{"head_dim": 32, "norm_eps": 1e-05, "qk_norm": false, "init_std_qkv": 0.0241, "warmup_steps": 354, "final_lr_fraction": 0.0, "batch_tokens": 16384}
Each number is 128 + 32 x the weight over its row's rms, rounded and kept within 0 to 255. Layers, rows and columns count from 0. The size above them is the row's rms in percent of the matrix's.

# layer 2 MLP up, 768x192, rms 0.108, rows 473-508, columns 0-95
size [ 99 103 103 104  92  95 104 102  93 113 105 105 101  80  99 102  99 109 103 102 104  85 106  99  98 110  95 103 108 105  72 103  84 110  97 106]
[[153 117 141 147 146 164 135 141 149 101  93 145 135  85  89  91 177 103 159 150 208  70 131 156 149 122  68 150 161 146   8 102 130 135  99 123 159 102 100 126  73 151 119 142 143 118  53 155 136 130 155 167 141  86 115 151 125 162 111 149  97 151  84 163  98  90 137 116 163 157 170 100 151 173 219 100 103 152  74 118  86 132  52 153 146  72 129 149 143 187 119 121 109 157 118 136]
 [152 146  84 161 152 140 117 129 127 118 132 116 150  87  97 114 109 101  87 181 191 143 134 176 109 154 127 160 120 156 128 148 126 139 108 106  58 102 137 123 148 108 109 100 137 204 127 104 150 143  85 166 160  95 119 112 151 144 104 129 148 118 165 123 130 198 156 139 131 137 134  94 134 160 142 123 159 152 118 118 128  75 114 178 117 178 147  90 124 183 115 137 152  86 187 103]
 [136 134 135 132 148  96 139 110 114  94 142 121 114 146 151 166  51 138  99 137 113 136 129 162 134 118 140 133 121 118 146 158 114 158 181  77  88  94 113 111 116 158 117 145 173 191 151 103 138 100 104 157 157 163 113  79 129  98 112 166 107 145 192 115 186 171 151 185 184 118 142  90 208 117 163 214 109 147  64 105 150 118 114  63 145  86 135  94 114 132 161  94 143 106 138 135]
 [ 97 141 148 108 112  92 139 105 163 175  78 145 136 121 121 112 136  62 129 155 163 144 113 128 141 180  53 195 184 124 124 118 129 114 118 155 127  98 145 125 103 168 168 203 136 127 154 172  95 117 111 139 134  95 165 145  98 116 110 102 133  54 150 136 152 183 118 123  85 174 129 108 123 119 116 138 132 106 108 100 108 118 119  83  83 151  62 118 129 124 110 118 128 126 132 133]
 [173 114  70 147 123 149 165 137 128 110 117 145 107 149 148 128  68 119 137 188 148 138 102 153 141 104 120 137 145 102 134 168 194 142 146 163 102  87 121 172 126 126  88 101 154 171 127  74 114 161 154 108  81  44  88 108 155 192 102 160 185  80 162 138 147 147 133  97 117 165 145  45 124 190 148  84 123 136 119  92  79 144 136 177 181 100 150 138 103 144 140 123  95  16 101 115]
 [ 94 138  91 133 105 125 131 143 117 146 172  35 102  88 110 175 125 111 196 115 189  73 126  88 147  95  80 112 132 118 107 128  77 131 126  80 104 123 156 159 141  91 172  97 142 166 159 103 113 107 143 151 124  81 111 119 173  92 150  93  96 153 147 163 167 142 115 170 161 122 142  99 141 123 143  99 147 148 145 123 117 149 129  89 101  80  66  87 115 142  94 108 112 106 133 144]
 [116 149 115 139  89  68 124 126 180 116 137  77 129 172 196 163 144 171 154 146 154 103 106 106 148 127 122 146 153  84 100 155 143 136 163 134 141 127 104 132 168 150 172 172 142 188 123 113 138 171 144 105 139 125 115 119 107 138 203 164  81  90  86  95 156 158 146  71  83  96 130 109 200 155  95 115 172 199 154 104 140  88 163  84 121 105 151 112 106 167 139 101 161  85  92 170]
 [126 126 103 119 104 149 155 106 122 106 113 113  84 117  95 135  89 109 148 140 130 128 184 154 152 148 123 132 161 167 119 134 119 124 130 117 133  91 160 169 119 165  82 181 166 132 101 153  73 102  69  76  70 104 149  38 152 108 102 156 186 105 125 182 154 161 175 149 136 139 165 127 196  91 123 135  84 105  87 136 123 129 162 113 187 146  91  61 122  93 129 152 172 195 182 135]
 [106 125 120 139  98 163 167 105 125 172 139 104 135 165 175 149 168 171 106 187  93 178 142  96 108 102  75 103 110 153 158 176 143 131 133 116  80 131  55 182 123 154  93 171 139 103 137  94 150  71 132 101 169 127 151 119 123 160 107  72 125 134 100 138 107 103 147 168 207 108 132 117 181 166 142  71 149  50 130  59 111 126  94 115  66 138 140 133 104 127 159 113 130 121 124 168]
 [164  71 146 184 130 134 125 157 144 128 139 161 163 150 145 111  83  95 177  92 118 125 160 152 132 131 130  82 200 130  86 119 123 131 201 166 147 163  59  79 117 166 147 163 150 135  71 117 158 145 134 175 135  82 170 111 117 175 140 129 164 172 112 115 101 153  93 131 149  96  87 114 132 113 162 210 130 132 125 152  28 145 118 144 106  74  70 104 148 138 172  67 110 128  83 130]
 [136 125 143 130 160 137 109 122 178 191 137 150  86 104  94 153 121 151 235 154 120 124 130 160 133 131 115 113 101 140 139 139 133 117 178  42 114 114 117 128  81 158 164 176 128 152 114 117 142 164  60 171 186 114 169 154 131 162 168 154  99 181  91 128 176 182 113 162 193  90 121  95 128 153 191 146 111  79 155  87 105 139  86 130 105  91  73 136 122 129 150  92 144 165 160 111]
 [128 108 128 112  77 163 132 115 175 146  74  91 139  72 104 156 102 111 138 191  80 133 163 115  68 170 116 114 128 168 154 154 148 156 196 144 145 156 165 199 138 126 122 178 141 140 117 143 129  76  81 118 141 131 139 137  64 143 131  87 153  75 131 121 141 176 150 164 154 115 189  87 189 140 138 115  69 126 105 103 125 132 182 139 123  80 155 141  86 128 173 140 116  85  98 175]
 [133 141 157 103 107 120 146  87 182 203 144 133 163  88 118 143 134 123 119 100 208 139 127  98 111 163 113 102 142  92 156 162 114 120 124 142 156 191 152 103 133 151 176 151 147 146 173  78  74 189 200 114 134 170 107 137 146 120 168 119  78 107 146 194 124 191 145 128 176 125 144 116 197 173 118  88  85 133 149 117  60 141 166 129 147 106  47 115 121 128 137  45 174  57  85 199]
 [154  95  94 136 148 124 172 170 144 130 128  46 119  97 129 183 127  77 141 184 122 109 148 181 146 171 152  98 220 193 114 110 116 143 197 126 149 141 129 152 130 123  88 135 140 142 142  52 126 172 114 144 139 105 136  97 125 134 184 110 144 125 155 124 118 204 100 152 131 113 108 127 100 141 148 116 101 115 105 113  90  79 183 187 101 118 126  92 104 148 182 137 103 114 138  97]
 [109  93 125 109 156 155 145 229 118 194 106 146  98 115 139 116 121 117 122  84 118 110 186  84 175 170  72 120 165 146 132 133 111 119 146  85 132 122 191 159 132  77 153 149 142 136 172 134 146 152 140  70 144 166 113  46 157 165 184  49 178 128 117 167 144 208 140  91 112 146 131  98 181 118 140 145 117 184 199 131 148 106 182  90  95 152  64 166 130 110 115 125 159  89 108 128]
 [125 102 128 156 130 158 202 146 158 149  60 154 161  93 169 116 121 175 140 168 152 153 171 140  76 129  82 128 137 181 110 145 110 126 123  91 120 126 146 200  99 150  91 142 127 126  99  96 113 164  89 103 111 117 187 122 109 175 115  89 196  54 127 147 132 140 103 145 197 153 130 126 149 165 212  63  45  95 104 110  93 159 103 122 111 136  95 129 149 101 109 132 123 129 155 155]
 [142 132 115 115  67  92 154 147 169 141 110  86  71  99 139 164 138 138 125 138 135  90 153 205 130 155 146 149 150 125  85 128 169 157 125 116 132 115 121 125  97 191 104 147 128 162 122 118 107  43 158  95  60  68 104 154  93 109  85 124 139  67 148 110 108 115  85 150 141 111 152 114 108 106  94  94 195 139 140 142 105 130 130 122 103 144 142  85 125 137 116 117  39 181 171 126]
 [151 155 152 154 158  21 129 148 173 130 159  94 160 125 181 133  83 163 106 124 193  95 137 144 150 155 181 174 127 121 151 148 169 146 164 162 144 157 124 173 138 120 145 135 150 186  94  89 145 112 169 122 127 125  99 111  40 123 129 127 145  99 167 125  92 158 116  83 105  75 105  68 121 123 106 157 178 183 181 133 114 119 146 157  88 120 130 120 152 148 148 134 125 106 144 149]
 [133 133  74 150 100  94 133  98 170 178  66 105  70 118 140 114 118 130 124 148 114 110 172  75  68 148  82  98 127 129 120 135 109 139  94  59 109 111 139 152 125 192 143 134 141 109 117 135  69 182 119  71 117 178 116 137  60 146 116  78 117 110 116 160 186 164 187  87 110 101 161 148  93 109 138  96 142 167 133 133  86 160  90  86 164 135 145 116 105 155 147  99 156 136  75 148]
 [127 121  90 143 100 133 124 127 123 169 113 166  80 135 132 114 139  94 110 146 165  61 175 115 177 159  75  46 161 145 125 123  92 122 129 109 166  77  74 135 120 117 109 131 143 153 159  90  76 177 144 112  98 141 170 113 173 143 178 151 175  87  93 204 142 131 168 198 192 128 149 146 105 106 123 133  52 136 161 155  97 160 147 171 130 136 149  89 124 111 143 168 121 143 127 130]
 [172 104 144 170 171 102 110 123 146 102 133 123 163  80 133 151 134 177 151 139 174 127 149 126 106 120  75 172 116 124 117 122  81 159 102 196 100 129  99 114 140 103 166 193 172 161  87  56 134 149 155 130 170  90 133 132 152  92 153 146  68 140 149 138 127 130 113 148 170 131  68 133  97 144 149 124 154  97  72 118 162  83  95 143  98  85 112 117 186 177 174 144 132 103 145  95]
 [146 111 150 132  84 120 169  84 150 169 114 101 119 131 179 164 114  98 136 150 129 161 159 126  66  99  81 147 116 140  87 149 134 151  67 139  97 115  89 152  99 141  66 120 126 112 165 161 116 150  91 111  88  98  97 184  81 108 179  45 148 145 107 144 142 139 169 113 159 124 142 120 127 136 173 112 137  89 141 131  81 131  61 110 164 116 108 149 135 122 123  98 109  84 137 136]
 [127 125 155 102  88 126 190  91 135 142 120 143 176 165 139 180 154 171  74 113 147  75  87 189 120 155  89 209 137 143 126 147 123 127 150 140 114 108 118 109  79 133  75 165 126 134 157 123 130  98 183 181 135 123 153 166 116  17 169 112 121 149  59 148 101 124 101 146  90 118 106 107 113 192 111  65 125 112 111  77  93 107  77 109 138  67  98 111 204 203 116 122 129  97 124 171]
 [115 112 132 192 172 152 123  69 151 101  70 133 142 150 168 203  50 166 129 178 118  50 139 115 142  87 149  70 127 124 135 157 138 129 154 114 125 163  57 168  96  66 123 135 161 129 155 138 202 115 104 162 145 102 105  48 123 135 131 136 121 185 154 167 153 126 209 105 151 146  93 166 174 150 151 179 122 149 116 112 143  85 135 125 171 116 157 140 112  99 142 159 127 113 141  84]
 [129  94 116 128  99 121 143 189 124 158 131  65  68 181 109 149 107 106 167 151 119  88 158 135 119 115  94 129 104 155 137 158 146 120 136 151  67 145 122 155 132 116 152 127 167 143 143 128 204 122 127 120 160  71 127  82 132 103 184 142 132 131 152 113 215 191 139 167 131  97 124 143 123 156 191  81  87 116 135  64 152 103 118 111 118  38  88 101 154 135  91 140 123 113 199 144]
 [134 150 188 120 213 100 135 135 160 158 173 117 144 142 182 100 136 125 143 144 120 118 103 153 143 161 130 162 138 125 122 111 185 130 155 128 156 111 190 109 137 133 150 149 129 157  89  73 114 163 115 128 127 146 145 156 157 195 134 144  77  95 106 131 164 128 156 156 137 112 154 109 172 160 186 131  91 104 167  70 106 115  98 136  59 171 127 173 144 164 107  78 150 157 141 175]
 [ 85 119 130 111  77 163 139 151 165 128  75 107  70 130  84 155 130  97 196 148 131  96 144 115 167 183  99 101 137 107 154 126 106 115 169  33 147 150  99 141  82  97 131 175 156 146 138  63 115  94 130 135 121 163 129 137 110 142 178 158  93 134  91 122 108 142 122 169 159 101  86 107 190 107 139 214 119 182  99 143 140 145 141 114 130  85 131 102 134 106 147 109 146 141 118 180]
 [134 146  85 163 110 137 158 138 188 174  70 140 148 104 139 113 165  60 128 137 155 157 138 159 124 192  48  91 173 177 149 129 115 132 145  86 149 105 182 133 116 150 123 125 140 196 143  84  92 166 118  74 120  64 125 123 143 133 139  75 144  57 136 120 183 136 127 159 138 112 132 106 117 140 144 107  92 112 124  88 122 143 140 122 120 146  52 126 138 141 104 145 106 106 105 140]
 [ 96 128 152 105  85 155 109  90 161 176  89 123  66  73 144 115 163 195 175  74 122 166 188 123 138 109 143  77 135 109 144 154 198 130 172 111 130 191  84  81  86 180 119 135 127 146 104 107 152 135 155 116 142 128 115 110 133 102  92 127 117  76  95 114 184 136 133 165 154 118 164 103 206 111 132 125 128 132 143 147 142 109 132  98  96 123 133 129 148 124 155  40 163 137 170 143]
 [127  99 115 189 174 164 140 185 132 132 124 153 145 102 168 104  91 117 133 136 106  79  87 189 132 139 149 125 124 148 141 161 179 148 140 160 123  97 159 169 167 144  39  69 142 167 151  77  97 149  95 150 154  67 137 119  94 152 139  77 176  86 145 111  86 150 149 107 120 128 185  64 154 162 142 111 146 134  96 120  67  97 131 150  74 158 130 141 111 207 131 137  93  86  98 105]
 [141 172  92 123 118 111 170 109 134 135 118 103  94 160 159 227 128  93 142 169  98 122 116 212 150 152  98 131 166 128  84 146 156 105 149  85 119 155 122 104  87 108 154 162 107 101  90 119 126  91 182 107 154  67 138 120  98  94 130 104 136 144  56 109  87 142 149 114 101  77 133  67 123 114 168 130  84 125 108 123  78 106 112 132  76 163  98 143 109 212 146 104 151 154 158 141]
 [ 90 107 158 125 103 153 160 155 164 169  91 168  71 140 150 125 107 152 153 167 118  91 106 131 100 145  94 142 164 126 143 133 163 104 144 116  86 135 151 160 146 121  98 151 130 124 166  89 151 148 113 152  70 120 154 119 142  70  90 129 177  87 108 140 163 162 151 151 129 159 197  88 131 193 150  75  89 148 116  87 131 153 113 156 159 118 140 156 171 127 111 154 121  99 166 103]
 [207  69 147 166 149 127 122 180 143 112  97 144 100 108  94 120 116 156 107 154 141 193 139  79 134 120 133 121 103 201 128 139 172 189  96 144 106 123 125 128 144 153 166  99 234 183 153 115  97 168 148  80 120 140 113 131 120 146 119 134 171 150 163 153 129 163  96  87 155 151 141 171 128 148 132 125 146 168  99 142 149 113 119 111 157 118 133 108 162 110 185 158  71  96 113 116]
 [169 104 159 106 148 164 213  68 119 137 142 122  82 116 110 160  74 113 109 142 144 135 152 250 123 111 148 156 116 117 126 149 186 150  84 155 131  84  94 156  27 155 122 147 139 152  44 142  76 112 114 130  89  68 116 125 139  91 121 121 151 106 145 124 190  93 154 122 183 138 106 122 120 164 146 114  57 129 134  88 100 155 123 175 183 138 161 118 142 122 135 133  63 160 116 130]
 [108 136  76 140 118  91 138 172 147 100 130 140  82 146  88  91 130 133 127 121 193  75 110 143 131 191 107 129 161 120 142  98 103 141 169 167 144 140  82 107  90 141 158 175 146 170  63 130  95 196 152  82  95 140 159 182 137 119 161 142 117 125  97 142 111 228 191 114 149 117 119 145 124 130 112 133 120 152  94 117  82 139 123 171 154 101 105  47 181 248  99 140 110 146 165 129]
 [186 122  67 125 148 157 130 155 122  31 125 154 102 121 155 101 132 154 116 102 112 139 135 136 135 170 143 163 129 144 129 142 163 132 117 115 129 187  82 110 110 193 128 143 121 132  90  76  99 163 180 114  92  28  76 115 127  88 119 163 122  77 123 129  93 145 144 128 141 162 124 121 117 129 104 140 160 186 134 161  58 153 158 124 146  93 152  78 132 123 125 106  49 152 114 155]]
# layer 2 MLP down (transposed), 768x192, rms 0.095, rows 473-508, columns 0-95
size [ 97 101 105 110 104  93 104 113  90 121 110 102  98  92  94  91  93  99  97  95 107  84  92  96 101 109  93  90 103 110  63 105  93 111 103 105]
[[ 96 136 163  88 132 115  97 104 101  82 190 140 138 159  51 106  95  70 107 197 120  93 130 125 153 109  49 171 125 114  83 113 107 121 191 119 129 110 121 135 122 103 185 123 130 119 165 112 114 192  94 102 143 109 126 123 187 135 152 138 193 108 128 132 140 130 178 169 192 121 198 107 174 103 168 148 130 165  61 109 126 107 140  96 161 143 110  79  96 127 133  82 144 117 172  98]
 [131 120 108 123 137 140 152 100 168  91 172 152 100 186 144  92 126 112  55 110  79 134  91  99  97 100 210 104 161 148 124 113 119 125 112 124 108 168 165 143  79  97 103 113 126 123 134 157 165 114 178 177 158 132 114 127 167 140  83  65 179  87 139 131 108 112 143 151 129 124 122 126 133 135 136  85 182 102 151  80  78 126  95 119 185 121  50 132 107 199 149  87 160 119 142 115]
 [110 138 155 129  86 134 180  81 131 129 107 101 186 128 178  87  64 129 106 187 167 137  80 156 131  71 156  93 142 105 153 125 111 116 116 103 105 112 133  90 188  89 135 135 177 111 169  27 130 109  90 166 118 135 145 130 154  59 193 170 133 135 124 103 156 183 146 169 161 133 125 153 154 131 103 145 123 127 145 145  58  76  87 109 169  86 175 140  76 159 100 100 126 187 186 131]
 [114  93  93 108 105 162 143  68 136 115  27 127 179 140 109 120 135 146 146 127 190 134  73 138 164 167 162 151 102  62 121 114 192 115 136 132 148  93  79 140 158  95 121 128 161 180 158 158 137 142 177  42  90  97  91 106 116  77 156 137 134 163  95 140  80  67 112 124 172 145 119 155  63 160 110 136 152 126 115 161 130  97  98 124 156 170 139  55 103 133 163 181 118 136  59  84]
 [116 121  93 143 147  79 124 154  89 118 118 177 120 181 146 156  77 116 115 109 146 106  44 128  51 133 163 124 157 119  81 125 110 141 168 211  81  82 194 147 116 146 108 138 133 143 119 176 137  99 200  61 125 112 121 143  88 127 151 135 138  86 183  97 146 139 133 148 145 140 103  77  93 127 140 111 125 143 160  78  91 122 102 151 165 107 105 101  94 156 140 122 127  89 118  92]
 [166 124 139 157 142 133 113  89 103 182 113 104 147 146  70 101 170 126  45 134 169 152 130 125 133 184  96 133 103 130 104 135 125 146 150  97  98 178  95 131  81 102 111  90 165 191 130 104  86 159 161 157 130 133 113  96 157 137 166 139 109 161 134 130  96  99 144 103 154 107 136  60  82 126 131 151 152 100 144 140 115 220 107 146 107 127 111 104 164 122 105 106 161  96  72  85]
 [165 174 191 112 125  99 157 142 140 106 147 103 147 149 123 172 153 127 153 110 112 108 154 135 119 122 151 106 119  62 121 160 121 133 110 133 137 156  91  53 122 149  61 119 160 152 136 134  65 123 144 134 148  86 149 134 116 106 106 121 132  90  89 185 162 165 134 136  97 182  65 173 143 107 120 145 118 147 175 165 147  62  96 145 145  97 112 111  90 133 154  84  92 148 151 129]
 [156 171 136 139 165 106 157 112 113 174 109 125 107 167 170 140  78  52 139 154 145 155 136 162 140 107 134  75 138 106 102 130 133 140 178 134 145 136 101 159 142  87 172 118 111 109 109 169 172 138 153 110 215  96 167  89 154 109  55  88  91 105 126 208 186  91 148 107  62  94 134 140 102 119 169  67 156 133  98 144 110  79  85 149 101 144  68 104 167 134  95 137  67 198 121 146]
 [ 73 155 117 129 148 114 121  81 102 172 144 119 141 162 135 117 154 183 124 147 103 127 114 119 136  82 109 131  92 146  75 122 161 131 146 125 109 175 115 198 113 120 100 147  87 107 141 101  82 142 124 116 139 197 142 114 141 139  85 154 182 122 189 143 132  78 128 142 172 125 142  88 123 113  73  75 162 122 168 113 117 119 124 114  87  83  85 194 125  90 141 103 173 139 136 108]
 [ 85 118 145 132 134  60 131 175 140 116 108  78 146  57 164 204 168 142 134  93 194 150 173 164  70 123 144 144  48 165  68 120 186 132  80 109 187 113 185 101 126 173  96 139 111 139 106 159 141  73 116 178 165 152 136 121  84 119 175 159 120  84  98 128 123 121 123  95  65 120 128 125  67 154  83 156 129  67 184 142 121 138 101 161  94  63 182 145 127 158 144  94 111 115  79 117]
 [163 181 131 202 139 142  97 136  73 135  94 122 102 146 100 144 151  64 127 138 103 110 103 195 123 128 161 117 117 149 185 111 114 127 133 187 162 175 131  86 176 159 136  91  90 115  81 133 128 107  93  94 132 101 150 158  96 121 187  95 204 102 183 103 151  83 107 139 166 164 133  95 134  98  72 111 118 118 103 113 120  94 147  86 135  86  96 184 114 153 124 134 163 162 145 134]
 [105  94 165 117 142 172  88  98 117 168  76  91 140 163 136 108 160 118 113  68 141 161 146 106 114  90  86 122 153  99  92 145  95 126 203 155 118 100 140 151  96  63 120 137 158  87 125 159 163 128 155 153 109 177 127 110 128 209 130 149 152 142 156  93 146 154 118 167 121 162 149 102 129 127 140 144 115 138 129  85 139 122 130 133 149  78 175 158 104 111 151 173 100 121 112 137]
 [105 101 138 135 112 154  95 113  98 177 155 116  59 227 155 172  86 124  96 126 101 150 174 142  84 105 155 157 158 120 106 130 126 131 129 151 124 130 131 114  99 140 126 172 115  65 174 196  99 109 147 104 140 181 100  66 185  45 121 124  93 174 163 111 161 107 138 119  79 177 140 116 102 150 174 129  76 132 151 142  95  88 128 142  92 167 179 124 128  87 165 135 110 113 129  84]
 [175 100 140 114 151  87 164 104 112 136 103  98  92 118 181 167 138  86 117 145 135 106 128 154 110 161 103 117 228 175 102 153 135 115 149  41 162 138 103 159 148 111 131 188 149 164  93  97 122 125 141 157  66  91 150 135  93 122 172 123  90 165 104 136 122 132 141  66 128 107 105 110 125 127 177 136  77 173 111 140  79  92 133 146  81 138  86 129 137 183 184 113 142  97 132 176]
 [116 157 128 117 133 124 137  95 123 140 114  98 145 134  93  81 169 156 111  89 175 118 114 179 154 104 140 119  59 134 187 154 146 176  97  94  50 130 119 133 131  83  98  99 111 112 114 100 150  87  91 117 103 125 171 108 138 122  97 199 202 112 158 180 157  99 113 121 168 149 143  87 102 132 108 156  62 140 158 102 117 135  86 153 174  69 155 155 127 196  58 118 159  97 116  76]
 [141 127 127 184 162 183 111 143  82 126  81 170 132 150 132  92 112  99 122 111  72 154 106 115 143 144 148  95 159 103 146 127 182 102 182 171  95 145 126 204  59 114  39 164 138 145 169 151 117 137 124 160 181 128  84 139 134 131 158  99 175 107 105 118 143 106 150 103 145  96  86 125 173 169 154 116  79  82  82 119  71 157 122 140  71 106  80 125 105 151 111 135 121 108 122 216]
 [105 134 127 121 127 162 141 117 186 135 104 142 154 151 139 137 156 138 130 179 126 145  84 168 173 207 127 125 105 132 116 132  94 153 145 124 111 153 100 138 172  88  64 151 117 146 117  97  53 117 129  98  60 128 132  24 143 127  98 110 118  98 159 114 145 185 164 129 117 152 142 173 100 120  92 153  87 105 146 120 137 100 102 120 156 178  89  97  81 153  94 116 125 134 218 121]
 [ 78 142 192 124  97  81 133 118 147 120 157 111 184  43 139  47 139 126 155  86 126 103 175 125 237 117 128 115 117 122 110 130 157 118 114 112 126  98  58 131 117 142 112 112  97 142  62 124 102 154 149 102 157 137 135 124 173 158 150 114 169  91  83 100 125 151  97  64 152 113 112 129 107 130  83 180 132 154 120  74 157 160 182 129  56 103 163 158 102  97  96 148 142 158 154 208]
 [121  90  95 140 148 117 139 154 165 183 117 122 140 125 157 170 200 138  70 188 116 105 107  74  74 173  81 151 155 105 156 126  41 142 113 103 136  85 111 119 109 130 107 121 159  96 115 164  81 163  94 127 161 189 170 138 105  93 156 102  67  75  57 152 149 105 152  97  86 138 137 135 166 119 147 108 175 103 119  95 111 156 136  80 176 174 168 109  59 109  98  84 168 197 101 122]
 [ 72 120 129 116  94 140 112 153  95 154 163 163 133 135 124 105 132 151 108 107 158 100 123 105 110 152 114 159 114 178 154 135 175 131  97  68 168 198 120 112  92 163  74  95 115 134 160 169 109 135 114 109 207 117 209 145 131 164 123 180 144 116 167 190 181 110 184 112 113  71 120 171  78  82  95 106 122 149 175 108 181  82  94 130 152  94 112 147 130 113 133 145 171 112 137  75]
 [160 153 161 137 174  67 147 109 132 117 150 175  84  57  98 107 106 137 138 154 129 168  95 145  69 168 159  85  76 106 118 117 136 143  91  89 101 160 184 178  77 120 112 145 106 151  86 137 128 159 124 141 115 114 145 145 126  88 112 144 109 112 122 116  89 150 136 121 125 134  79  94 119  79 130 125  88 109 165 143 182 183 116 152 186 163 110 125  88 155 131 134 148 114  81 136]
 [147 145 146 104 164 130 137 115  82 122 204 122 154  69 150 116 154 134 109 101 118  97  88  94 146 121  42 161   0 124 110 142  98 148  97  47 125 154 157 157 138 150  82 102 139  79 198 118 136 138 126 131 171 118 206 189 209 129 114 146 126 109  97 152 132 132 154 137 100 149 143 127  59 125 123 145 148 133 136 107 115 131 159 106 147 122 147 116 142 130 114 109 183 132 104  79]
 [ 97 143  59 179 138 153 130 173 144 134 128 150  83 116 145 122 127  79 142 139  99  64 171 111 154 122 112 104 128 135 163 138 131 144  65 184 127 177 143 143 128  81 109 132 136 162  98 185 103 202  67 106 151  95 139 106 107 145 123 109 158 124  90 141 119 113 172 139 111  97 100 104 175 147 153 122  99 148 111 102 138 157  95 102 131 172 130 168 157 147 105 129 167 141 102 141]
 [ 75 138  57 187 111 114 111 107 136 154 152 143 149 125 152 159 100 158  92 128 134 107 105  87  86 111  88 154  57 143 182 115 102 135  78 147 142  85 151 189 123 114 148 124 125 110 173 130 122 149 111  83 141 167 187 174 132 122 104 152 174 142  67 102 149 122 108 123  99 111 126 103 142 115 138  62 122 183 122 154 110  80 153 132 106 133 146 124 131 121 110  60 132 184 106 112]
 [104 188 151 171 129 120 169 124  47 109 192 133 137 135 101 148 120 190 138 100  55 143 167 217 129 209 129 158 113  67 103  88 118 137 137 128 187 159 127  96 145 112  90 109 137 122  71 119 146 116 144 147 172 182 141 144 107 142 121 168 101 173  49 155 102 152 128  97 132 120  93 156 132 115 109 154 133 120 128  93 118 123 174 110 174 112 161 143 102  78 143  91 130 114 140 174]
 [135 106 159 131 132 146  83 102 121 157 115 167 111 136 196 130 171 113 117 134 116 109 151 123  78 128 150 130 108 212 156 127  87 124 141 140 158  83  75 118 187 181 139 115 134  72 134 115 169  88 165 176 141 136 125 137 143 141  97 115 208 131 194 117  92 141 111 141 163 170 123 139 136 106 140 164 100  95 115 173 177  93 166  69 100 143 159 123  87 113 122 107 131 173 128 223]
 [112 127 117 120  92 148  93 116 142 110 132 127 113 130 134 101 141  77  66 107 168 139 109 176 126 134 197  67 148 171 135 131 161 128 144  78 115 127  65 113 145 168 115 106 131  93  29 137 131 112 115 165 156 124 170 147 135 165 203  88 165 135  81  87 152 104 144 146  90 169  89 157 105 178 171 119 145 117 124 200 148  63 128 123 137 142 154 113  88 144  52 185 153 160 141 170]
 [130 145  74 155 126 119 105 102 174 136 114  75 240 103 167 102  80  83  99 163 188 141 142 161  72 144  95 115  99 120 201 113 135 109  94 170 159 192 138 147  85 101 127  95 133 147 116 171 152 165 125 128 115  75  96 155 124 136 104  98  96 137 129 105 143 103  95 164 160 130  77 175 145 135 108 103 134 142 166 120 119 153 103  88 135 152  65 110 124 119 147 174  90  96 143 133]
 [144 151 126  93 172 109  96 119 105 180 103 177  62 137 124 117 143 158 171 109 167 124 152  53 143 113 140 120 158 153 134 152 139 135 114 162 117 113 116 109 143 124  72 100  97  81 114 169 124  82 174  91 139  75 135 134 118 119  25 141 163 122 151 172 138  86 143 157 137 139 169 158 153  85 143 143 133 164 130 141  53 155 112 175 147 143 108 194 121 209 142 125 123 126 124 124]
 [109 116 108 170 175 114 118 153  79  77 178 191 156 156 188  79 104  94 149 130 108 105  85 138  72 135 136 115 131 160 109 130 133 139 148 151  57  99 176 129 125 154 119 133 130 150  95 119 124 114 171 171 104 100 143 171 113 191 124 134 115  72 164  41 140 144 130 173 123 118 125   4 122 110 179  97 130 117 124  90  87 107  97 164 182 110  59 153 130 178 151 121 115  88 134  91]
 [119 100 195 120 116 154 113 139 135 121 136 158 199 110 125 126 103 154  97  76 125 181 125  80  73 110 102  85 118 145 167 103 141 138 107 154 113  97 154 115  79 148 139  28 113 128 183 140 113 160  68 132 148 155  89 143  77 178 115 117 171 140  92 199 150 152  79 113 140 111 132 159 114 124 110 149 190 108 157 132 162 110 111 144 184 132 101 129 132 107 124 156 146  98 147  92]
 [ 99 132 173 158 109 171 113 150  88 159  89 185 112 176 179 130 172  98  73  77  83 105 101 150  38 110 144 108 160 125 140 130 136 135 165 178 107 146 144 152 118 106 114  99 126 133 148 125 149 101  99 151 158 157  46 140  82  61 100 115 136 121 151 144 116 173 121 127 146 131 118 141  62 169 105 136  90 213 103 136  97  61 119 113  86 153 144  79 166 118  84  94  87 188 148 149]
 [115  73 108 155 144  99  64  97 113 140 159 141  87 145  97 167 161 131  72 124  95 131 136 157 141 160 123 164 105  83 102   0 171 158 178 135 138 136 112 134 152  87 100 161 108 116 112 142 128 119 182  94 168  81 166 158 139 170 125 129  92 123  90 105 161 128 144 129  46 188 120 150 131 152 130 160  85 102 155 157 104 119 143 145 139 171 122 152 119 122  91 105 165 129 123 139]
 [102 127 137 109 113 119 138 152 102 144 148 119 125 116 143 172 115 102 154 123 132 139 176 144 152 118 152 165  67 101 110 145 102 123 145 172 158 111 179 155 140 101 127 133 153 162 130 144 149 137 126 112 122  94 126 128  90  77 123 172 143 164  94 114 153 109 103 142  90 116  79 109 140 103 174 135  59 182 148 173 195  82 105 190 113 143 152 111 104  59 159 125  69 108 174  98]
 [130 163 116 115 124 128 131 104 120  93 131 156 112 102  56 136 174 185 118 143 159 141 185 160 146  89 129 123 106 121 140  91 140 135 122 179 108 142 154 105 113 141 117  85 117 208 134  80 117 117  59 145 147 137 111 138 140 102 102 100  81 190 118 119  69 191  93 149 103  93 143  95 194  83 103 161 102 143 147 172 139 153 145 124  74 147 133 111 129 147 138 185 146 150 148  43]
 [168 180 120 161 146 159  78 102 155 126 192 125 136 102 129 108 180 141 128  96  97 130 148 161  71 164 124 121  84 114 148 142  46 130  73  98 114 157  93 114 116 120 137 166 149 138 148 107 152 122 185 201 182  95  72  91 183  57 161 124  89 154  59 113 117 117 119 159 170 142 154 147 114 139 122 112 101 156 106 154  93 198 168  83 131 127 187  76 132  97 125 105  85  82 138 156]]